config = dict(
    hidden_size=224,
    num_key_value_heads=4,
    attn_scale=0.125,
    learning_rate=0.00366,
    weight_decay=0.1,
    max_grad_norm=1.0,
    dataset='wikipedia_en',
)
Each number is 128 + 24 x the weight over its row's rms, rounded and kept within 0 to 255. Layers, rows and columns count from 0. Numbers have three digits each. The size before them is the row's rms in percent of the matrix's.

# layer 8 attention key, 256x224, rms 0.11, rows 193-255, columns 32-63
106:159173146173119151130133170121101136121127116111107139120146113152141121090101126072072129163152
103:146158142126091144156138082116114121094111102112154147090145097113143119143131143129146119096136
095:162151121112101157097156150131105122171141113172109131136162141119089099104137092120178139146140
099:133101079135113085101152097177127158117142135128126103089100141066114123151139209107111135123123
096:124109110110113146144137091153096189149138114105137086139166112148107140091138119144114115117100
095:109115108146092116112133091089127136119110115145140103128112068179095181114108135140113122108138
092:143115147100116079137123138122054123166111123161077125139123154184108112159107123141118115160097
098:162126089121141151138143179111141141153084150094148061111132118135111104147122114130151125156129
096:109126118159096136132104145100142176113102133140100120165131151142157150130100152137091178113147
091:116131157135173123088083159116146133141099137127132145104137165146148127158127117120106137113176
101:157112162139120161087086151060137163137158126113158098078113088110120119118127128138142113093152
105:095150106129142181138148171114154110111116149130166130113142127170100110147138146115120121118107
099:122175129127097111095141158078108167112155132148140107110145130084126149137150139145109167141121
096:137133192105079099114151122118100091121179136112155105160134141129130126076133110162128123134109
096:111134126128116145186111138184164139086123117114097133126153165152110130142166158146128154137153
095:119174091131129136118125108133157137131096111185136135154161112143131175131128148171101125155144
098:167114093096134130151088094149138153165152112139146117134165132138116117128135125107113091112102
098:063127163111167140129138099129128135142177122143106116114095102112107107156146116104114130122136
106:110104134126123162106156144161094152110113103133151101128149107131144164112157127126141125179089
101:118146073076108115180124100137098128147129134143110181115135110117153123125110133138137080102103
099:099091129103153117103137133128146101131153136109098081136156139112166125123134154123131127126112
098:155147152121118136175141130111116167138087162180180162127128107140118119122090157152152110099094
102:145151101134139116168074145091149095087147109108110130136189085122116138133094143102128190106143
101:120137136099108138139142146125129115151163187126157124137108137093078115136124082177136202153099
088:131075101137138130164163122100108143135124100128123205105118113137153073121118099081169112135120
097:156109098109075135134084149136108129145177097103126151128157132148159177135137131124162125119134
098:089117156127069073096124131166120163117132143082125120122156130116111111154107141155116124147130
098:106129137102113150129093157110125167125124119144110150099120123116145110168139140134149114108109
094:111118142158139084109165178133131140131150130139100118146134129084136138147148104191173112117087
099:140136100138124122116105124179151155118130130121125114149154134112115118117089138129131137120149
092:136161107099141151078175138136148139148123127125110086143110122178135119138112126125151137139151
094:129109100100138112118092105134105143134139115142129126100111156126101108101126136157126155129126
098:120160154100102152117128111088113137147119169175118136169155153061129140170159136126117089142168
102:123130129153116108107164117096130129138130106131127163166143102129121133107117114113150124112106
094:137099115122156130179118147148108105152143127158148136094144141115129184136087134127117129142115
099:124096136162119141134098170144142110125119108148152123114146158119131146146132147143129144147101
102:122134119156153148166127129095094081111140132165142114097127122160108165152110142111135119098147
093:068159102114134158185084131127110141141132085102111137134175079130151112155169126120122136109124
098:192133123132148141108148134114093152161102149153153138125136173115125134169115047132167137131133
095:134150153080115132124105107121142147117147107111144127147106172126153136119072117133089131131135
092:120103115130075115123103122111139123146114142134168101085132130093178147110109151116162124106133
100:098110130110100177072151114118094105126107129146119119080114132131102115133156129139137151146100
093:143129101143124150105139098144114151112125171163131156122174148136133120118145099100087123157136
099:131106121120119147130137107143161121121108101150123052143156134140133098117113119090136114163142
095:129130118125103100131148101157127127145122107114107097132157085149148117146134131134093117088200
095:128144138143123165122163128134135161112123158113151102140098077159128142122162120139133111116126
097:147133141110135146090143142155116156133130130138126126129102060109140105151121170078102149146092
099:165135159129140148098147119128108096108142108135137157135168131148131119168130106124115158121151
095:140139125125138108137143107150131151133124138146157077088104175134130148104152154128155137125086
094:126123077108081169134134153110107096130115156139175098127118142092109126168174085100079168097129
099:128138096120125100110121139087108145120134098112136092148106081181111169161073151146119139173140
095:113123101159097108142117156090138153126126135096168147149154156099134123141131114163135107155149
097:142139151136152137167142149145135107116160172109128138099130117125139088125145133173105094134123
096:145140108140131134098142115131138133131120134128146124144143113103113164161140133122114087108094
101:155149123114162107092066141132158147122119149063126147110116140101093101137114134121120171135096
096:132148083091085151094113069167095162127175102125146130105125125162134117127124124145135094108120
094:143122162143139117108092130151139108137099147107101138140104112130175148165135167092117164148160
097:150123153122164145140098139131120106154126120109123132097139106119121161130146159209131100123152
096:092093115147122148163131133105147142130185157135137136150145094142096129094138098090104072126159
103:112109138132130132141096184134142121158094118128150162128124114084104117115129171112129121118112
100:163104144094145123127119112138187154105148147120101120138111064159119197161151140117106160125150
093:115134181090141114130163136113116135170142115115146120142123142116127140101187136124174103152143
097:122135164113126133146101099104136109079135152147153114093104165129106125127144127121090131116123
# layer 8 attention query, 256x224, rms 0.108, rows 194-255, columns 32-63
100:117103088128121121127136094110090120136161088116177123135153118136133114106120143159167111147110
089:090146142114103152122121126058125123114129186160134105108120115141110103145097134115139155183174
096:103146151173114137166086145095144185129091120141137162127113166141101102150115117137103105129099
103:097085163093137117135118122128100155077136114077127111175121159119092130128106129150169152173125
094:110112153128160154145142135123147128106106100124122109154115169095158171133116106136111107134097
096:173121150149134126106114117182141158111105105088118128147150080137123157186138136099117155137128
098:138113119122126148139096150121154124136138127132158157127084113114138066159075113127101138129144
099:104118162179153121117144120131105139138131112130113123167155114149120154144135111148090147167118
092:136151147133125120135099149158117116117158151121156140118119128120086149111079104108147127128118
102:104134068130133100124169103153150160127129125120170116108164133131164142129117108147147098150156
100:126165105097109084144115152112145105133121118100103173117126126125173133128164123135088148136150
096:132159084094170148115125114107126106112163143104121102120136138121121168107093142126065106151120
093:149105103114158161081125126120168158146123165133095121130123115101109147108142078163154111128165
097:108129147140114131180142130116099097124109114146136114129150124121137147113116142141102080118149
098:100129125110102115094137133166130103108152170079121109146107118119146132151126079187126118144140
099:195126119151055117108136114140103124108134133125148106114112154136125154130136143179129147136104
095:145152121160119137141111167094134185136146148103158132146116160075143146118080185150116157147198
108:157118141130131109162130153146098079138120155159087124087084115142091122157105108141111110143159
101:134093131156105129123135142120114129136098180116155146080157132171152120112117131136111111181149
098:108146107161054167146121144147091135148122107147099133133144150107126124171146092073125145124172
100:093113130142157128112135109131083110073112101109148130094127099085126099152142151157114097178163
102:088113114192109124095121100137096104143124106111137086121129138116195110141142103158170140149157
098:151139166160136186144079118116161140137144144152127167112164100063115159085128092148102108109127
094:121131144148174144187143160080119103101121127140150132104176098101114140106121099157137106127110
092:127096061149117096117165096098116120111126126119106124138120121110153103146127134163132088109128
090:119127129129126151130109157160124110163107040162130122125111072149080125133134164148135128124154
097:125111084161114116093120167130091099146097109127091134135145120147097127122121140161142123107143
095:162152163134092120128097097175109129100131132151150083076121174092139141108167172132110165135138
096:082118144116094128132142106114107113158142074143114165127114126122150142144153100110083141131121
098:105125113161125108103152135107144095134141101147154125141132094137129087125127171153147152106111
093:080113144134115126151128140102133134116074089117154122161138131144109120119100161090144110131130
110:095110118151147140107147119145130144134149110123127123137112161062121111162095166104170112100135
098:179128105142141136094119136111120129151147122094119131109098097163142093134091163077133098106080
096:137109106107150122119125116132091146124167120162118120112147154121125128164125091162125089125138
099:180179145129126118149078149114123119145127135121091157140136153089060133115163120115125169142142
099:119095127140140149141142091108099107101153135084120149138101163146139096129135177112113110137102
097:079135116167118130084132133078134176143141120094171108117138110163124116130111097123113131117139
100:141128139135111103124129108127155147114137126145110154119119113103100121142137166077104163138132
094:156135097115122088117134098134122116171143119186103101103105156147121173139136150131151152144132
094:174115117089137097121138123086087090124146083097150127165104113147068106144121106141142158113146
099:117095153119157142117130127130139112146147154114117164133181108118119170110115125122109142151103
101:150136110161103127102134155161108116113123128124141108129131144105109115169074141099158108106155
096:103145121124100132133083120147110145122104156139152114148125125182167193163134148123162131136105
096:122184129085144130101112154131114096106176130096127081107154165121135135145140143136115155153104
101:113125125123113115124155118184141143134145058135168072120080113124101124153095166157143089150050
103:146124119139071127150124146163165130128102116153146137095155143147111158130095147119125155080118
100:127136090130083156106156174123133179154124125115115057112105136127098084111098169136144152123137
100:168106141083091127132146106122167122076128084136174174153141137123128122123103119102077132166135
093:138138148148133144179055131157120150119149132103115140146123141118158147108102107129092155127146
092:100131080084106127168139102151121121133105101129096085124138133150143120115115114122105121103114
100:156181088077132102143178131151142160105096136162135136127095144149115154128120113132109131094105
096:120124151130132155117139105102110111097142135140126161105096136115156158141133121157125169126114
100:149138135124077077077125106124133186107138116156083120115147128175120102135118149138121134139119
095:138166175128107105128138142110151152144145117123134141139126100106129124102139104129110121127172
096:174136088132119146139128153158139156142109130155099164104094099129188173123128143076116146134093
096:167177116152162169147100147161104101155121166138107126112165116140140126151120136160112143093116
095:108134121135116167108169132151094105126144171134101124130133123112128077089150107096142174101111
099:154133112173120133129092143133133142122147144092119131106157129130140125107133116163130140163131
105:147171153136119132133122125102120138117114144130137170127153148114110133111154148124105124122155
098:106090169106118122095148124155108148153115111116085138108182121124091141157120110171147132138089
098:115158115147114133162101138127140171126123150132136164112155121096109092130161114171164127100153
097:109144081172131124165132121110115115127141158095089131114125148118133151152125155112140128148117
# layer 8 attention value, 256x224, rms 0.103, rows 192-255, columns 32-63
099:117093101135113155122110150091117136160107115141191181191142139176132119158141162093138111124140
097:119188109082124102119108107084114086141150108161170105181182090126158147148141171144139157107133
096:170154131147179115166135125125118112134156112124174106096157129128146157121135109140101144150147
090:141074111099128158140121085150139122122120162156102154115134132202150128110105102127110140114135
090:092121140134111150113123080093109097162111128097150110128123146137126159096157129127096125133102
109:126123112129079123154149126135147153125112138147105110120145104122144170122132132117150165149105
110:107127109156116103128116113171092150144109140159123130118105128104130148113134119099140128143085
100:174121093143128119127082110112120135140108152146128146127170125129122128127120122119110141167173
109:144092149132142136166147125138128105111108131078144131161181129118116094158065143143137148101114
096:124125169097182132139143171122149101119098133114126091158123122143144134134123123134113138093155
108:151126140166095142104138143159144129135120135112127127119098146132106103130106131099122186115114
111:129144124115097092130120094106095128164119107148115126136100141141149127093127119147134161152128
104:106177136124110127161115117123115127147150130122135124128144148116130136128113133185152166138116
106:147138124105088146143151133166171125168155136136147109151158076154093163138104113101115144094148
104:128110103114104105116165112133160129147179153139081103154098127130108096103147147122165081158109
090:103085170099092147133106094119117145129113130112135085130162120120165162143139136148125133087112
112:117192094142154129149147192135128114135127147099122149133159092140103119138159100151129095090122
097:091146114120155166083111089174147152137125119120156095118157117158172161143135147123154151135105
105:125084135076113143141133097107141153127166139153146111106106155109144112131145140150077141137127
089:103092132092153179128081156068157126132139129132120178135115124115093129113115163096126116176133
098:101176142143105168117121104158102101136128124171148094115141125146164171148119070147132166099112
090:150131145147134134166160131114148114147123109130146117162144130083138173128131113108119165121130
109:123134138093124092146116122154107104141144117111140130130136135170104141086073102134115100146143
103:107119135159127105117144131112122070136178126159137141147110149112136128102118126126155130128175
108:165140128118160117096113114119152143136127124099132119164120109146095113149083096124160131093121
088:095128131176099119107130136167141094202116163114148128119138129122114140136123157111133126123121
111:131148146142151123150127130121113125113072110174138130184110128108110152136082114092143091125142
101:150124115088127106081150148111131122118122171126120072130164102083163144104056152151132113114132
092:107107119081152151124129140148113122092130141136166132162130132137102139092143092106105123108143
099:127129121100096124134130110123074105112184114118113099125122149151146148109127082145082151125150
096:130137106166147131115117132105141089129112119132126134084153112128106137114126115148151120107161
109:097116106128163116139091148130111127115138116185144108150102150107112131127126153092144112150104
129:106101167155086138173113082127135136090126147148135147123117137124109136119098159131130113141116
109:147102157125094114135119117165129079115132130140110118107100202158169131116180109105136152173132
106:140134102152167157111196121128101112116129137140154112117134071136151128168122139130154150099117
096:092145191108177142145116120170116103108081150179155101125123126132128131146116170097130108121093
103:131133149135116122143134126090167116096060145160137160116126126128148103145135106103093143096127
094:098103108159119121064160132141127122163113132108092141116119131126107098137120141111148107155103
093:129093124106088111140100139157113149097129150110134101095124167163125111093147156150108123128129
096:149145128126125103177088086060112128086142133166093102137102133124143136145128076148088156158132
108:117169128107145105141106089144136108152146151137150075149176110156155133153145079134145145049105
093:104147130097128144116106134099092181197121107116140107083097137160132133132166118137158094147163
102:140132135129110114141114118102128156140162120165116113121111113154155131134112101118107167140141
111:136149110127132138139111115125056141080115139133160129114136114166135151100150111141102128137145
091:131134109115140146107116157122177154111150124111151117143143136112108123126109136173092114121135
096:142096139168127109139158070141141101126115131122117139169141110135114150141167090128124136156115
100:095134139105133137104102107146088146141142145085136145126134135124074100114181136117091116109111
091:118119140114155084122102128105050143114126124107112161147135099158129134131147155122103156179111
109:132118120139156153147172136125120137154150127091128139121125131139089133129137125122154132117129
110:129107146120111097147121087139124134129114130172120165110137152124147148121205114142169121171128
096:123146161146141133128087076120116182174144115134118091111088089113171129129122132177161129126088
097:155156136117100093120141115138142132165136085129136134125112124129124124118146120154139163158131
112:130151143130125138090101127112102154122117139105133100187127115124104116139150129119111145116115
094:156155139115175157143133160164100143128143114152109145139168085109140121132135093134133101122135
102:140101122140099109120099081138139221149124196154105091092116131141124103155144136111127121117092
108:145071113118082103164143122145115119137183143116149123075108133158088101134124123126116110121111
096:113134125118132146136150138089131114114133113142098143185129105138170182120098138123106103136124
104:076163136126127124102121166129077119167148110100129131146118121141137142129130148162143117127144
112:114134126139106129147087155141086108179119141148114111068097122143102070085101106133158130134109
096:105099102137084068139164140089129097163147131166122109153081086134143112147157108116145108154106
100:130087129122145110134101130091148088126108120170119138099131150121140160111145134119168136129127
117:109070131104098140187131103144156165135129107126155124066094123129116126135137141089128103139115
109:116160128110130138104114143124118109161123114146150110115141134132120150149140143157130138131087
095:106138136144140134163090129118156153124138098138143107170129130177127161140124150146120152115161
# layer 8 attention output (transposed), 256x224, rms 0.0873, rows 192-255, columns 32-63
096:180095104132154128136132164127123082179123152106127111150162178082115127112128129113147138107138
096:152137162184131146111067116111174164156144128141130141162157161126131166096106130178088112100131
095:150122119113132109150118137134151120085126099094148097123116095071136154128191107164102124136178
090:123102106123087168100104114139120123124095094133109150143121109120145107145117127144110145115063
090:059084150057122153105110141134173132124146150079152151152110137143115179142106097138126147140122
107:120099179163106101161129104149147144150147110123127163069148091118150149137118138155141171149130
104:098125160155101146153127131111133155125164125136126131139100121128163133103147188137106115107134
096:127096124114151124147131141151120137121136165103110078128161129146081146137147120133136153106106
102:137157174124144144158141111117115088145067126160124110129119113120099129094109126133097123184141
093:099133104146198130116112168120163161169112141141122164124176104112115134099093113115097137126166
098:137110106138094139108120132153095126152107114086137133119119124121105110098104125102157170126147
104:111138097142080136156096160125144129175149099129088158105137091123135106113175123169137111147126
100:125126126145134126154101133119108130135108130132133123151117098159138124163160106144148121141118
109:151114172095063136136127108128123099152097117124095107100159125098092128120095132128104090125152
097:115136119110118099090158175167136127142140138116130134115117127096151153167109089130134159116124
091:130128126104132114121097159122130131136143096158172102144103104143139145100127142177132155128133
095:105123165130147096122151095097130104106134106177108046134173071135124133134105105106106082124164
090:126149081151128140106136163114084111149115122113146133134124154141191135115111130117100130086128
098:140125157112139105155164142130133139104094104104130165112117144111123168139131155106145202160123
086:128083138100131155130091117138118135120143127102117109107127179152119175154088112094106106125116
096:099120108163127100101145144108113125096131150064127084133138117136117139118101106127147143138156
089:102105120143113138117081106107133153121123124155148109151141142146165157104148155150126142138131
107:139131140130089128121114168129129105128148079061149130069159114172145112101147131144117164138120
096:116109117126141112173126143127159158142112135115139159075120148126090119100119165127141091095132
107:110124095129170164113153126100123055152080136111122141122146127109119148169115122119109108118141
088:115136116118129133156108142106150126157093153148120060115127163155116137143126118130109111125124
106:173139118103164157149150164143147121120137172121110107104148181103152114109156139106115062120089
099:107168088080145125083172120149130103139131159125120139103143150121143124144088119144128127109155
093:128093127158135123143152127125113092113138154099133124124117091100121144108143140177113149107142
100:125155145135103114154123115098110137130157111098098138159147102127109087107126117142111116168149
092:112145140123167176134144100116141155116110153129129112125155091123158119138165129166150110096114
101:089091145160126093089092109048143108102110137101142161191132166147149117112115115136143135125157
110:140150176127092134111096135104130077091144104144146144115111163102151104080131105104103157103099
101:124134104145092139095085059130119116109125122124150096128135122133116111135164131110098154114122
101:127134137144130117134140153123103088145099092121104095105100086124143153105137146100168091099125
092:128115122157155176134101180128083117140112116134130155153103142107150159150130110129130127144087
096:150112161161054131135111145132145158134147114146090144132110143121116141087182123145127162148137
093:137127113161156152135155141119120123104147124135131186108129087160128094128109099129114120139130
092:126151126118112104142139120105088142155099142112180151148110149132141097147170146168141134172120
093:116150089139128151089110123133160118100108129115115112118105137137142181095141147147148122162140
101:116147143131128122130129133132106166135135153106141111139131095049100163140111131144148120157130
091:138130141163137165113117135143137174119099123116150141184103117134115147148158146126135141145091
101:066132124120107091175126128140153147156129117079160114136150121131143107113198147161090158123129
101:160112120120105148133063134154087143085155106119101098135166120159156157124129129093147150123106
087:119138145149085145081138117101125169099113137099115150139141161149134098132123158097115108129134
096:094153153130143080120116091154121086166119112120120122081170119115093140105162126119152119153166
095:125139114087130106129120112143109099104166149129159121132117110124121116133091126105126089123080
092:115121096157141104135124130132125141158132140161108126147184114147110120083135112119130114178114
100:111090092096171164104099135130120160138150147099089132056121123108111134148095143117141128122138
104:104091139085143108091114166160128136091139147162110186154152117130102090053148162148139112126151
096:120180124133110068109116150142140047156146144143130103145095130134137124150124107124126181160133
093:107104101143072127136090134146096098133135140158154144140096130181162132117075161134158108115151
105:128101068124165138143126118150112137122145120105144160148122170160136151145134089098162145118113
094:072146142159166150157117121145131126126127156128155118116121121125139128176113135087146112142111
093:108124182103137121128147101119102130070152108153152142174125102117157082160138114109156155170087
104:120079120142114133119122072124123110126158115071119146129106104133130100103117091111114144169112
089:090159120126128108129131165153143165123138131171158114150160154098122149126160114079107103098097
098:172081158155167123114164144195129096105122099110153142121147118144110124143077117138123120147178
108:088144119128133132155119104127165119144146140109168093127085073145205098097125116109119161111102
092:131135131162146131122124114120137151117155122083133156102135093135092145089133130130207112122150
095:122090155129141174089114137112138151145146148117132083141154105119190121125133090147146112136139
105:157110165078146115132160128146068114111149130129124149128097176100119113104118148143147124180143
097:167153098125097141083156103148123130136117132142180121151161133111128096118130147141136110146126
091:105109136136119135112112139120148080151100148114105149148110151095095156135092129118132107069185
# layer 8 MLP up, 896x224, rms 0.115, rows 0-78, columns 32-63
098:143150098134167131065120130160135134124131139123116139130130163128136102121131087137158141096154
110:132128177137142134190136132123113111095159114101066125096142146132138134156139138138144155147098
109:117137129154130109107137146155100143118140096129164114122130104140113138113135098196121104109141
097:127122090077102165115138166103104099136120102124105152079146162092124117151170113120117139114137
102:123131139152168145113123134118128151178165190118111125155122131158126113125170138103079129137142
104:125123157101201088129130101154106151160138177145093122133120116169078130115105091088131159111127
098:149112110108115157150108126130156157129115089091076091132130105143151145116139153166159115139137
103:143115120105091126117135143161121160153136111104146091154105133152168141153115091127140145110142
095:136134105158129108139130113145089120080128102144113134138180160093126115163121109104107145135135
104:140135147140101121132143120093148111132143112133169134158140120128141181164145105084145100113139
099:149079141097156122094092117096117153127138149160110156116134132134107124170184124128094116104135
120:165142109098080118113142152111147115133129107188119104172121132092143172128117154123130101118153
102:128129130150143147151073179131127109124166164125158114123135118126097181139119150087117097134076
098:159118121113121143141128103142080115147132092130126137136129132131130098142128138098167065142126
094:154121161107097145194133147118088160139130139155114099126084143118117157132113126136116139129159
098:131135123122137152149082164119138142120147096103156172130142109125114156179130129132089102133136
107:161103140088152150145117132115207166123150146102175117079145065152133119167096158137147070133089
092:089152113127125129140135130094147123133146137095125087070082109126124081125162118121133128122092
099:113101104125142133111103142141135136107154115111128153135161162099105115143126141134092049084157
092:140131093082104115106145098120144125111113169100138140110160090115104105121185127127138125128154
099:111114130119109148118148159151089103135140143161112080154158104119115149106128152112079133169124
098:141110129109118119128140119166098129114160083086093126119138162139122107154097116133115158103121
087:167140176157152146152131071098160160140100150172134124126080109089068134100095115108131146155130
097:132144075142137138164111145182118133107126176110161108152121133139103146153110107116153084139164
099:120097116169144132114096162127127084115126102126116114174121092190138129140105119133107100107089
096:137147140108113136146124120114136161146117107133150109117150082119153113131164089132118133135147
099:167118141189130122110126132099157167090124105103063128135115131127152088145134119129098174143151
102:092172120125160137151176111108102119106132081108183139111125124100144147143140144108115083142150
086:137122118141130119127112147142157153117101121105121132113123127133143134121148109052137144148141
109:168108172122109143100163147179135126074093145120132116135135207138117144120108121122115205148105
105:079142112123085078123062169157138164136151122114105148152120116140116179143082142105168119102099
100:108096143144182111111147139124108119108121133113129173109121113144123179153138098122091125092137
101:115138195128116131129096095115110076116067141098087132161112114130180132172158104155134157148111
106:133103107137106139124126139103115168118146166146147114146139111154144105162136111111145130103129
100:174094115097092142094145144149114137145101125094137114114177149130160109147146167126121127153142
102:153121138126114160120123169130105133114138145132124129133157101182136124120113111131099136112111
101:109118114118114122148125145138113152133120105119117096097135132100131186118133160152143118123125
094:169123122152100120117129126129109127140133120143159116083083107130141143128159114115094117127154
093:125127175139106118151109093130101133123115098116158167105108140139113129136129148166125121142110
097:154121117129114157137093131148097135147129137117105183131110184155156141169121157143116143110132
100:155117115125142138103090141109093148179150137135153135086117117154091107162178112116131144108126
100:143174118088130121133132152137134114086115102118116151157135174144103122120148093160111123123157
101:116135107090142110131145141136118118151083133133116110123113099113129122133149132115142105134148
103:119133117080181096152128082126176152117138152144102139125127101134081108149152119142099134140154
108:101089098125149127138143122137187111137117104123099133135150121128119163161121139093163134100082
098:133152086123172170154137141097108106124114131156134121125124099132166104111129141156131076157119
101:119132122120158144113119073103094140100169121146157118150073182112136134144138127114108100122138
097:177141141127138123130128171091152151132134136124151126115149132109152163117102143106106130183135
095:132114104091117112118168098195095147150171146100107152151096129169072143143124083139096150097142
094:099101125086135145115128130133152122152096132097141133143125116147139119095101118115165124136190
097:129130137117149108081130175160128161152146069151152112074138128161091094176144161092151155180095
099:128085122125147092087127093156098101121100140095118113138150120113096128098149099096100098159123
103:114087144109104162153129117121113112129126103111108138139091125147138164114133145158144113082136
100:086113139104132097069073134131133120164123113141137098111136141150119130131148127121146126140109
104:143122124167173148089095058159103137124129147123142162143133097106091149128116099124136081116113
104:098118134153130104098148167115163126145115138105172094147168122159173120135119108085154128132130
101:119119127145105138146160146114104150153098126173092172130135145153120140160091147112176159156152
096:119091155164104125120123137138116104145105181137134121108142123150081135113129123119073123116157
106:144106079085136078110120133098114151111101161123144137105128154173107153138122130124122113143103
097:132115131119111078168140120103137136106152135126168119131109105107114114135113159146126140085101
098:124113117135127133094132131125081129106141140129156129103158136192123135135131108071108106147148
089:088144132115117134122129147111175154127121065126148165152168167160122143157155135157134141130122
106:101138152088146144141170158123166148136125160123123118153091101115133191123110152119134141112101
092:123131093111123123141162135161121124143130119143083125164120131115149119080111116156161096067136
098:064168143134155114154135145093163126097134129167131138097155089143146157172123135121124157111129
098:092134131155109168118175150086129150178130096147164124111123136127072111171146131127154133106092
097:143140132140141115122135177145114161125130131156128088124155145163142145128129141093152127140107
101:173100143140130138103167089108122135125148114165097146116123116124112138132110075105112107116125
092:140102122149134122143117098121152121112150125134106149110143098117128139170118131116121147144108
092:079120124125117131130167135067152136078121151116153118095148092134148141154130144155120121108120
098:121118164098105128117082119104119132110109135135124136130134108160168131102142158126074118110136
091:110092099118138128104103128150101118124125157137155114149148114098125191140125112140129148126125
102:131126149130134146142124118111152134119095090125104166111126145144142164162106120116132100155095
101:087123103149141164142142103147148156112129158112146119161089121132140117137137112087151139053143
101:132159112133118096087130135141136147132173155095117113163138135124175132129142091126121135082104
104:114139128098134117111132176113103169119092159120168132132103102149131158144134143128106125153141
099:125122153082125109134092122107113122095126145122111123120163125120161159131088098123126107132116
094:117130111099130116103104134120147124068197144126156122174097154100166148181111143132144140132099
120:131117127100150167121151096116090162139119164107153134189116121132106156111157127112153117122109
# layer 8 MLP down (transposed), 896x224, rms 0.11, rows 0-78, columns 32-63
092:115136148134103127199147139151142115103077142107120139146089119126116130164135161082079128149099
098:124099145133142147110131094126126157136129147131107125109128146136122088114132105174122113141058
112:140135114117176132118111132156147140129143132102146120137123140158090137163115156075130171157113
101:121083067127148185124148134153171147114163123111149136116137177111115143132136166101104113157151
109:126115184151135140100138113149091111105138099147150093093109155096131108128135150118123127126115
097:083139137151152113116114094105116164120153146101139116115104125177115125135121085139094143123176
088:112140135126100093149139145151166140164147108122144097105090123126130165097117158104099120114142
108:140139125123122117121136126128100151162143080132116140202094144138105113163134098130106155115143
093:087159131130110126139113123123123120165091153098129129147167106148115151120121132128100140091135
110:092089145159135134162151120117145125100133085114122075118130109134126149096092110183141150100164
099:114117116149138110115142099120151176097111128112151150139090150137123108136098183120116180151107
107:143134132150118155125104112139174135127138146106093157135114155130076156141118151085145142116099
100:091115151146126140166144138132139087135100111098161086087136127117138103147145114145147133108153
096:099112135118115125125127166145112135092108145144108126120153144118115129144113151135119112149125
095:108133131125114174163131120116099179114130134147140155136102128103114102122139121133128107127087
103:140118112141142118145133129118087119120157091122133122131147119130178145107119148111174110088104
102:102134137103128139153145161125137171119098146116149133109131170144156090135109120106149147152092
088:125118107113136125131104134207153174144125118137128114146121114144114165131124163139135183129114
099:123124120162127124103161122095151112130132149192113135120136086115127128083161180115103138120163
089:134150135121150107146087129122103154152087117160157154126138177095132123135163136133095140127035
097:172108124153166126105128101098094107142151169150090098114089155123122086140136100154137133089120
106:087108133144125148073121110150121110111115135169133139114130131076136078068155113124097082144127
086:146122091129116145168153143103198148125140128074092151142082118118142112139183158128143134138111
093:110132116072107080102127163119089157142105136131116139088131137126199171130143126158118149098101
103:138165134111139129145145106149124123124149159109123127104131152141137095114104074158146103149151
082:104152101139092154103148108141110132189126125094153155100083143114095117106126114095139073113129
097:111114125093122153158154141135170137165075128170145146139133136090099103108130167136120108144145
098:140167133149129180147080116118095130120097140156139142097173128077112120050127138136115114156093
090:134126137179101137102115135148170115089157157161107136107105101120124086182147156160126136133118
111:133128102141157118148138102085141128110119110137108139127138126138136129115128125141094174160094
103:154136095108154129185104135096140142082131138092148117144119129152103136127157130124092128157130
099:121142202140100089108143145102143095103147094100155120132124162158135071119130143165121108122118
104:173149186140127119123116116147097129144113065121099116118113111115126139080120129128093124160122
099:137107135129126106166105094178108123135114107160107123131144161118112097126157169117114152113181
099:079129106133155130165123096089138144137124183117120143140142118141130120124141144143105123130159
093:139145119142127105114146122180151142067120147133123122108105157150119108116118140101111130137093
100:125165151137097167081102105133119129132119139123114123121105137120158163176061155168092123104137
099:150141142177127150202112153073112126134111138138123105137091100093086134145153159111134147131152
092:149125130156134093099104134139150129109143150088113106114093147116188131137125135132141121167140
104:120134127173144157132073130092110164112109166157109099105130111110102097143138152140160167137165
101:180101103143078115127148124151100132113123095120118073178139113151105116183137146072147130149134
103:140107143133132147113086129138123094119156090092089123115196126122108131134116120117135161111122
101:126155150109175090160105161144112108147145095132119148097104137145129098160121095162117094124125
104:156098139134131128141124148141165191130118122100123111128115163113128119145153141144118135166155
106:119138128093118135118104126169126112150136142154131171094166160130138134081102138142138157167118
093:121135114191120139159139125164125099164153086071076115122116093115122153130121107122120196183123
098:134113104142165116108088165111146120113108149110128115116144128112114078148102112152106143157131
096:128180169134183099105123101106142131110136109135125119137120108115124160131133085143122130123126
105:085102118089113141106102117180117146140120111151123138102123149101157132112120112074153121131153
097:119190118149145120159156145143142137184140149125109138100088136110111107153153117133139171093101
100:121102142145134121107105132135130153170094090121134137098076170157113140123154106128115100165161
099:166128141132121162158147123117132096154131166119150156149110097109082126141134104120167087133136
112:150126165136157114100123146086115117104124155070121088172153106128148113122118126118106091127099
105:104149131140178109121110139160100127124098134136126140107095126149121104128108129104124121116127
100:108108103129127139120099131099146139150160083115116137102107149133132149178123145147100131144136
102:145088078139101073074120183117153115143144133120154142133122125109111105096107127119136147146165
102:077129093121126112126126128136146143122145131152175099156141103154074126171109108121147135137110
099:081076136158106149128167119118138150129146191118112158161103161136151089156142115109110098177105
103:120124116178117117108123136154120143098098163124094173083144117115104131082156146150104127157151
092:113137153137101193133133084140123131165096099134105112112118115160130136111124147147109093142155
105:116139141118150159168152114145133104112131089149108100166145098175080136113133135098093095136127
089:127134109135096141144128099172105157079186155113110091096182135128151120153098111129137122115141
108:128137135095105191112102103118117062105095142129142173159130159146119172113102186127093144134161
097:116118101149150111115138121135133116134122177159184110117126138170139126110117138128151112135106
095:130168098124110089148122132118162125128135097109155152145148096125106132118125097144117139139148
104:129100133160107133163135095119165122143130105163147147126144092125118137153127218118113136148101
101:176093107139175087139139110146174093152120130119142149123109125132131159146127134134094112085142
102:142162168123150124154116152116133151119113100169098069149148084146120151154126123150150128089185
102:112168127080123101108161113096107134101102138097135112148157146113120140127157129175138171148186
101:127102108158112060100144119098086137124104164107135163136142119105152164153158171105103130134130
093:112135112104143127152162162171085092145168139123132110159145165148100139152115165121164149180134
091:161139149142114139160118134132150115149121135166069106134116146133112132169153108108093114152140
101:133120153144126136121143123068141140106118132146137137128126124101144106069145139135132134126159
105:088196138158172150119130113134124102124126141157104130164119135133100131140158066146133149155121
093:138116152117083139117158203129138098126100126112132150161120135119106099089110148157126117148138
105:062148114120129109158118098110119155108122130128110134141111119134166151102153082135125117125113
095:153137068119153105174149092133125155093144135122111145094125103121138144138134140104119117146133
102:087120157152102146105137118135125119092131141119114149100101113131136128134153109158146078117135
113:102120088119116160150122141124090146168155128062178070100091155106103143120129138153105108134162